config.yaml
n_layer: 10
d_model: 192
n_head: 3
n_kv_head: 3
head_dim: 64
d_mlp: 448
vocab_size: 7372
activation: "swiglu"
norm: "rmsnorm"
norm_place: "pre"
norm_eps: 1e-05
positions: "rope"
rope_base: 69900.0
rope_fraction: 0.25
qk_norm: true
attn_scale: 0.164
bias: "none"
tie_embeddings: "early"
parallel_block: false
extras: ["local attention windows", "shifted keys", "gated attention", "exclusive self-attention", "capped logits"]
init: "uniform"
init_std_qkv: 0.0231
init_std_o: 0.00516
init_std_up: 0.0231
init_std_down: 0.00338
optimizer: "adamw"
lr: 0.00258
beta1: 0.9
beta2: 0.95
weight_decay: 0.096
lr_head: 0.0138
warmup_steps: 303
schedule: "wsd"
decay_fraction: 0.303
decay_shape: "linear"
final_lr_fraction: 0.0
batch_tokens: 32768
seq_len: 1024
doc_mask: true
train_tokens: 123300000
steps: 3763
dataset: "wikipedia_en"
Each number is 128 + 32 x the weight over its row's rms, rounded and kept within 0 to 255. Layers, rows and columns count from 0. The size above them is the row's rms in percent of the matrix's.

# layer 7 MLP down (transposed), 448x192, rms 0.083, rows 390-395, columns 0-191
size [ 94  97 103  96 109 105]
[[141 180 142 187 100 141 192  82 166 111  93 118 172 137  67  97 123 139  95  95 147 136 152  82 155 117 180 130  73 151 137 119 121 108 156 152 107 193 111 123 126 127 113 102 153 192 171 131 136 106 158 192 139 167 123 102 137 125 156 143 134 120  97  80 155 104 108 139  76  59  89 158 127 162  83 135 101 141 132 136 120 118 123 130  59 145 100 148 193 141 101 142 137 160  52  73  86 135 138 117 136 129 168 165 135 154 132 154  71 108 154 202 113 137 127 114 146  72  97 121 159 121  93  96 122  87 123  96 174  99 124 100 169  81 188 184  57 114 111 124 148 134  75  82 128 133 120 130 209 142  91 119  86 164 154 135 147 186 129 120 107 166 142 122  88  86 120  89 109 181 140 130 133 149 110 184 103 100 153 137 115 143 111  74  85 138  92 153 166 158 111  89]
 [113 109 133 105  74 137 103  95  79 148 161  72 102 111 174 123 156 162 176 139 213 139 159 154 132 155 109 129 118  66 110  92 170 141 120 114 193 112 164 102 125 150 144 102 134 112  91 102 156 123 146  99 129 117 141  63 144 156 160  96 161 121  71 149 213 141 154 125 164 102 134 101 138 114 168  88 190 125 134 112  40 140 142  98 105 129 147 101 168 153  65 103 124 126 156  96 157 176 165 125 154 142 111 107 160 117 146 133 120 156 214 173 115 113 152 173 163 120 109  96 122 125  81 120 128 156  60 115 155  79 143 122 138 132  69 101 139 150 172  91 166 181 180 126 161 119 124  88  96  86 192 124 189 126 136  75 132 109 155 110 128  89 152 136 116 158  74 194 109 109 105 129 109 137  99 117 124  74 141 122 149 105 136  84 150  65 175 162 125 126  97 130]
 [147 112 143 157 108  74 122 116 122  92 145 127 169 148 179 137 124 137 117 121 139 115 110 122 127  47 101 152 163 149 114 113  72 151  82 102 118  69  91 141 131 163 121 162 101 143 102 130  92  72 123 192  90 117 105 162 177 130 122 148 126 122 118  99 113 135 150 150 120 105 161 143 160 125 143 113 132 128 121 119  52 109 120  74 137 171 108 131  92 144 161 130 164 179 104 133 152 199 119 153 140 171 112 148  87 144 118 159 168  90 143 136 185 155 192 181 143 179  96 130 103 119 168 118  82 153  78 139 146 189 136  61 108 114 129 154 148  88 181 115 146 142 163  69 149  75 175 144 125 106 247  68 110 161 112 151 141 161  93 133 131  77 164 212 180 134 116 149 128 119  53 122 161 174 101 154  89 114 133 166 155 123 149 119 108 131 173 141 140 149 111 135]
 [157  85 115 113 193 137 117 156 151  82  26  76 127 113 105 148  43 118 152 160 160  93 107 136 149  94 137  98 101 163 140 128 120 135 154 129 116 122 164  98 181 150 157 103 145 174 125 113 125  89 120 102 137  97 193 133 122  86 152 136 111 143 127 126 182 123  75 128 145 120 107  75 158 109  87 150 149 137 212 134 159 112 155 129  98 112 151 118 157 153 101 151 133  42 125 148 156  88 144 131 142 107 107  90 126 128 138  88 198 115  84 123 115  97 126 110 116 114  51 189 169 114 139 145 158 184 131  96  89 142 174 137 129 120 193  92  84 142 181 129 168 146 177 105 125 130 143 133 142 152 132 159 144 131 167 154 133  87  37 129 136 178 142 152 136 126  31 132 150 142 126 119  71 157 159 100 103  92 166 168 138  98 107 112  78 134 160 122 179 149 136 107]
 [149 103 126 156  98 125  90 120 129  85 112  66 157 176 115 150 145  95 130 136  66 229 124 122 141 186 105 109 128 140 136 131  99 170 136  76 133  84 114  98 172 207 144  89 104 110  65 161 132 114 161 118 139 117 129 146 168 110 133  66  36  56  98 130 171 140 169  90 128  67 100 131 120 155 130 135 136 142 148 122 185 120 120 144 162 125 140  94 145 145 146 135 123  88 123 103 161 106 103  88 114 131 106 120 124 101  99 146 127  82  74 145 186 163 105 115 138 151 167 133 101 103 132 135  96 131  58 110 164 166  88  55  81 163 138 107  92 159 101 139 171 191 134  87 100  96 144 124 109 146 162 103 104 177  64 139  86 131  92 172 126 108 152 118  81 173 132 120 104 142 115 137 126 205  99  93 123 167 166 145 190 108 153 150 132 149 160  83 122 119 127 147]
 [ 81 198 137 144 147 119 118  70 113 174 135 152  84 126 162 147 172 111  85 155 138 108 143 178 112 133 147 121  93 149 106 150 117 169  90 164 115 128 178 124  33  97  56  72  99 154 184 169 119 116  92 129 114 132 119  97 121 162 148 138 144  61 155 109 106 126 109 190 186 139  83 166 135 180  61 119 123 119 168 160 155 125 138 127 115 106 204 150 105 145  76 168 121 144  88 107 139 139 117 122 149 126 142 138 195  86  95 167 111 137 127 141 160 167 115 106 134 163 161 167 128 105 142 162 123 106 140 117  99 104 111 144 129 163  98  81 134 140 142  90 125 145  68 159  88 125 171  90 163 106 160 130  92 110 181  86 121  92 130 125 172 168  76 148 129 130 158 172  80  95  92 116 166 124 104 164 214 151  91 163 122  86 157 165 178 124  77 146 160 142 124 159]]
# layer 7 MLP gate, 448x192, rms 0.087, rows 391-396, columns 0-191
size [102 101  91 111 101 102]
[[106  57 128 133 114 105 104 143 106 129 134 139  72 126 190 155 183 152 106 135 106 144 184 133 118  90  77 118 160  63 122  81  97 145 186  93 121  72 135 129 133  78 122 106  93 150  95 169 132 132 155 134 133 147  69 172 107 102  88 183 173  89  58 117 132 148 149 112 118  56 127 124 150 104  86 137 196 101 117 163 115 163 149 142  97 113 103 101 117  45  78 114 148 111 141 139  96 147 148 157  92 151 111  91 121 197 130 149 122 186 154 153  93 102 155 110 170 130 153  99 117 145 151  96 151 128 125 118  88 159 128 117 100 123  89 105 114 160 155  66  94 181 117 161 119 128 152 105 147 136 188 112 156 193 135 148  94 138 148  68 174 112 131 130 166 100  91 138  64 133 115 168  83 140 156 122 104 100 156 178 157 175  97 105 117 133 144  85 108  89 195 178]
 [118  38 149 109 109 133 147  91 107 128 103 113  76 176 137 147  93  87 115 203  98  57 116  82 125 125 148 201 161 116 128 128 113 173 141  97 127  98  98 103  90 113 121 114 112 152 150 141 164 192 112 154 129 159 169  76 154 149 122 135 122 178 118 188 156 131 135 106 155  95 125 145  57 142 210 169 114 124  56 161 182  91 108 135 173 159 128 129 131 141 179 163 122 146 185 113 107 149 158 140 115 161 150 100 112  86  96 167 128  94 111 129 112 125 172 102 135  87 127 196  88 126 171 172 152 111 103 103 191  62 119 157 146  90  97 140 126 152 155 149 139 176 152 186 160  97 146  97 141 120 125 144  85 149  94 119 162 157 143 110 143 156 116 155 100 136 100 117 105 135 164 206 173 172 152 119 109 105  85 105 134 108  74  88 101 112 157 127 102 168  86 110]
 [109 117 167 125 135 145 143 135 132 108 130 116 224 131 129 131 119 141  82 132 167 126 124 111 122 150  94 100 158 149 130 135 158 127 143 162  92  69 114 135 161 138  98 163  79  67 131  97 144 202 137 129 161 149 135 141 107  96 170  59 149 171 116 194 110 108 150 110  99 105 147 126 101  89 176  94 150 105 130 117 127 162  79  91 163 124 139 112 132 133  77 145 117  66 135 170 150 132 156 163 122 154 140 128 121 121 120 118 148  97 137 150  60 124  81 134  47 112 153 127 142 119 182 160 147  64 187 158 150 145 117 125 148 166 146 127 155 127  89 172 181  67 135 129 184  78  85 105 119 157 109 175 172 100 183  76 112 157  51 109  99 151  91 173  95 128  96 106 155 187 171 127  95 150 169 115  60  89  98 101 107 156 112 189 120 168 101 132 114 102  71 156]
 [144  52 138 112 120 137 102 156 160  74 111 125 200 204 159  85 122 102 129 188 178 129 125 145 134 138 113  96 123 146 139 158 126 113  93 139 102  93  73 110 148  97  75 110  99 115 103 138  97 117 112 131  84 126  93 115 157 128 145 137  88 172 127 128 119 102  97 104 112 142 148  94 156 130 183 136 127  57  96 101 137  68 102 128 167 136 136 117 112 152 124 100 113 123 205 130 154 119 145 141 134 170 108 121 113  78 121 108 164  95  77 137 150 136 158 176  92 101  71 251 153  81  92 195 173 105 162  83 107 133  98 101 110 126 147 191 139 169 155 164 146 134 119 112 123 119 139 166 131 167 166 140 117  93 149 160 131 139 113 101 166 147  69 219 134 136  94 116 172 136 142 180 143 163 121 169 158 190 105  85 135 111  92 173 106  78 133 169 113 118 112 123]
 [ 85 162 134 141 118  85 137 108 121  99 125 151 122 109 156 143 163 132  74 132 113 165  94 124 120  53 103 175  63 129 124 108  71 143 120 236 139 181 201  94  86 141 107  94 125  91  97 153  99 140  66 137 123 137 144 131 137 188 120  71 135 104 175  92 145 110  96 139 147  95 105 165 129 107 111 165  73 113 113 137 140 127 150 150 155  98 141  82 157 118 106 175 192 128 105  91  55  74 154  85  76 116 124 143 160 164 136 123 144 138 148  84 166 124 119 161 112 160 165 102 188 152 162 154 107 101 162 190 160 168  65 146 111 161 111  99  66 142 141  97 114  86 124 152  99 129 143  71 129 126 146 111 112 124 160 112 134 118 153 121  96 113  69 117  87 168 169 117 156 123 135  91 144  98 126 175 198 188 172  99 109 101 138 142 163 110  90 107 142 143 115 167]
 [141  87 132 153 134  71 170 136 134 133  98 158 115 140 143 175 126  65 108 127 147 188 150 132  85 159 135 123 125 158 140 148 108 109  98 166 140  70  95 111  69 113  85  67 139 119 137 164 124 146 122 143 120 114  88  94 145 145 149 134 160 115 112 131 174 181  48 113  98  95 166 141  85 145 111  84 126 115 150 110 107 147  86  96  96 110 135 116 131  81 147 113 158 150 198 167 113 145  75 183 137 224  85  83 110 178 122 153 113  64 162  80 122  95  35 164 124 159 109 144 142 172  93  71 111 152 117 139 132 142 134 153 127 122 133  94 143 132 159 100 116 182  66 135 136 114 190 136 143 147  62  83 101 168 153 116  95  99 188 122 140 136  75 142 175 172 126 133 147 118  70 196 118 154  90 181 159 151 116 113 111 143 113 161 133 158 116 103 142 123  93 136]]
# layer 7 MLP up, 448x192, rms 0.0848, rows 391-395, columns 0-191
size [ 95 102  96 106 105]
[[196 114 120 138 128 109  91 136 176  97 138 124 148  90 101 115 154 130 170 140  79 132 100 135 127 117 152 133 120  82 136  59  86 117 177  56 119 135  84 127  80 134 158  73 170 143  77  98 162 143 175 151  94 145 166 163 123 108  80 154 177 198 102 110 131  87  70 123 154 110 106 121 138  95  95  88 114 176 110 165 103  80 123 162 118 151 100 157 138  97 159 110 125 175 132 144 187 108  93 110 122 102 136  63 131 119 110 138  56 181 113 190 123 117  98 146  97 148 144 118 114 128  89 152 114 175 113 122 177 136 138 157 173  75 121  95 149 101 158 107   7 127 118 114 127  88 131 199 128 134 116 190 148  95  89 157 148 155 147 120 145 103  97 135 131 122  95  70  99 132 128 156  94 119 119 104 115  65  83  99 104 117 135 150 134 159 160 128 104  81 100  68]
 [ 75  77 103 135 140 122 179 129 127 105 157 156 108 103 102  45  75 158 208 118 127 163  61 128  58 132 142 106 129 180 134 188 154 173 132 165 143 122 164 153 151 173  90  98 141 124 164 131 138 158  85  96 133 147 100 124 162 101 141 107 114  71 120 161 126  88 149 114 147 164 116 143 133 140  79 163 167 152 122 150 162 143 109 156 125 146 147 109 156 117 102  54  98 152 136 138 139 115  59  55 134 102 152 124 147 145 163  56 169 125  71 114 136 105 152 108 150 118 138 136 180 134 113 105 182 125 125 118  98 100 136 140 144 144 120 144 106 101 127 146 114  89 135 112 143 157 141 175  92 146 176 144 125 102 148 113 113 161 180 126  85 120 101 116 212 125 139 117 171  48 135 103 157  93  78  86 192 161 117 173  76 115 159 163  92 111 202 116  98 118 120 184]
 [ 80  95 119 149 154 142  93 107 166  71 179 189 179 112 155 135  62  81 105 143 107 143 124 109 168 128 116 203  94 138 140 123  95 157  87 123 143 126 103 125 128 126 178 110 175 135 142 162 140 126  97 123 136 115 117 161 122 104 129 134 160 111 124 148 117 205 120 123 117 109 140 124 103  92 180 130 138  65 133 119 162 104 128 155 212  90  88 124 112 189 150 102 177 141 128 146  51 163 140 152  91 110 113 130 154 114 110 160 140 153 142  90 163 114 166 161 172 150 139 160 108 123 173 137  74 132 136 100 158 189 145 122 194 120  77 155  99 124 128  88 146 130  91 115 143 102  77 152 113 106  89  63 109 151 220 144 125 164 177 144 191 101 146  92 106 177 136  81 111 118 121 196 185 109 149 174 201 133 125  94 140  85 150 119 118  88 148 115 119 131 153 171]
 [149 144 118 126 126 162 177 126  78 120 143 152 149 135 139 113  68 153 128 133 132 206 122 165 132 108 190 140 102 132 153  92 142 122 135  97  91  67 121 106 118 128 136 110 125 142 101 125 141 100 157 164 133 134 180 122  69 114  73 162 119  89  87 124 128  84  77 143  76  78  84 137 156 108 100  93 148 193 193 123  21 157 148 155 113  75 103  87 195 121 135 156 138 124  90 142  95  85  85 129 122 151 186 103 106 156 140 109  80 171 119 156 101 104  63 134 108 189 104 103 111 131 155  84 141 147  93  86 116 147 129 108 127 189 121 107 131 139 173 115 167 154 104 112 105 131 108 139 131  96 163 116  69 189 123 174 103 153 124 129 107  95 110 115 188 166  49 153 105  93 119 160  91  74 159 108 187 145 151 128 140 156 130 177 156 106 164 137  77 117 138 111]
 [122 143 175 102 123 155 136  93 172 108  63 170  97 110 134 118 109 132 166 148 155 129 104 105  97  48 146 101 132  93 156 122 169  71 118 108 128 118  99 159  58 162 140 109 136 136  65 116 115 142  89 174 149 101 154  56 109 135  94 132 166 130  99 120 116  91 115 134  98  91 118 109 160 168 118 163 140  86 123 133 124  82 109 145 107 137 122 138 175 153 117 143 198 166 139 142 138 127  93  96 122 175 123 103 122 159  56 105 116 146 126 105 168 142 103 140 145 140 136 160 139 134  96  60  77 124  72  99 141 132 105 150  62 184 109 145  27 116 161 155 125 124  90 139 143 142 113 105  87 131 106  63 102 146 115 148 116  85 126 102  60 172  83 122 108 169 143  89  92 115  67 175 104 142 187 132 133 122 105 102 162 151 165 146 142  91  61 142 177 101  86  52]]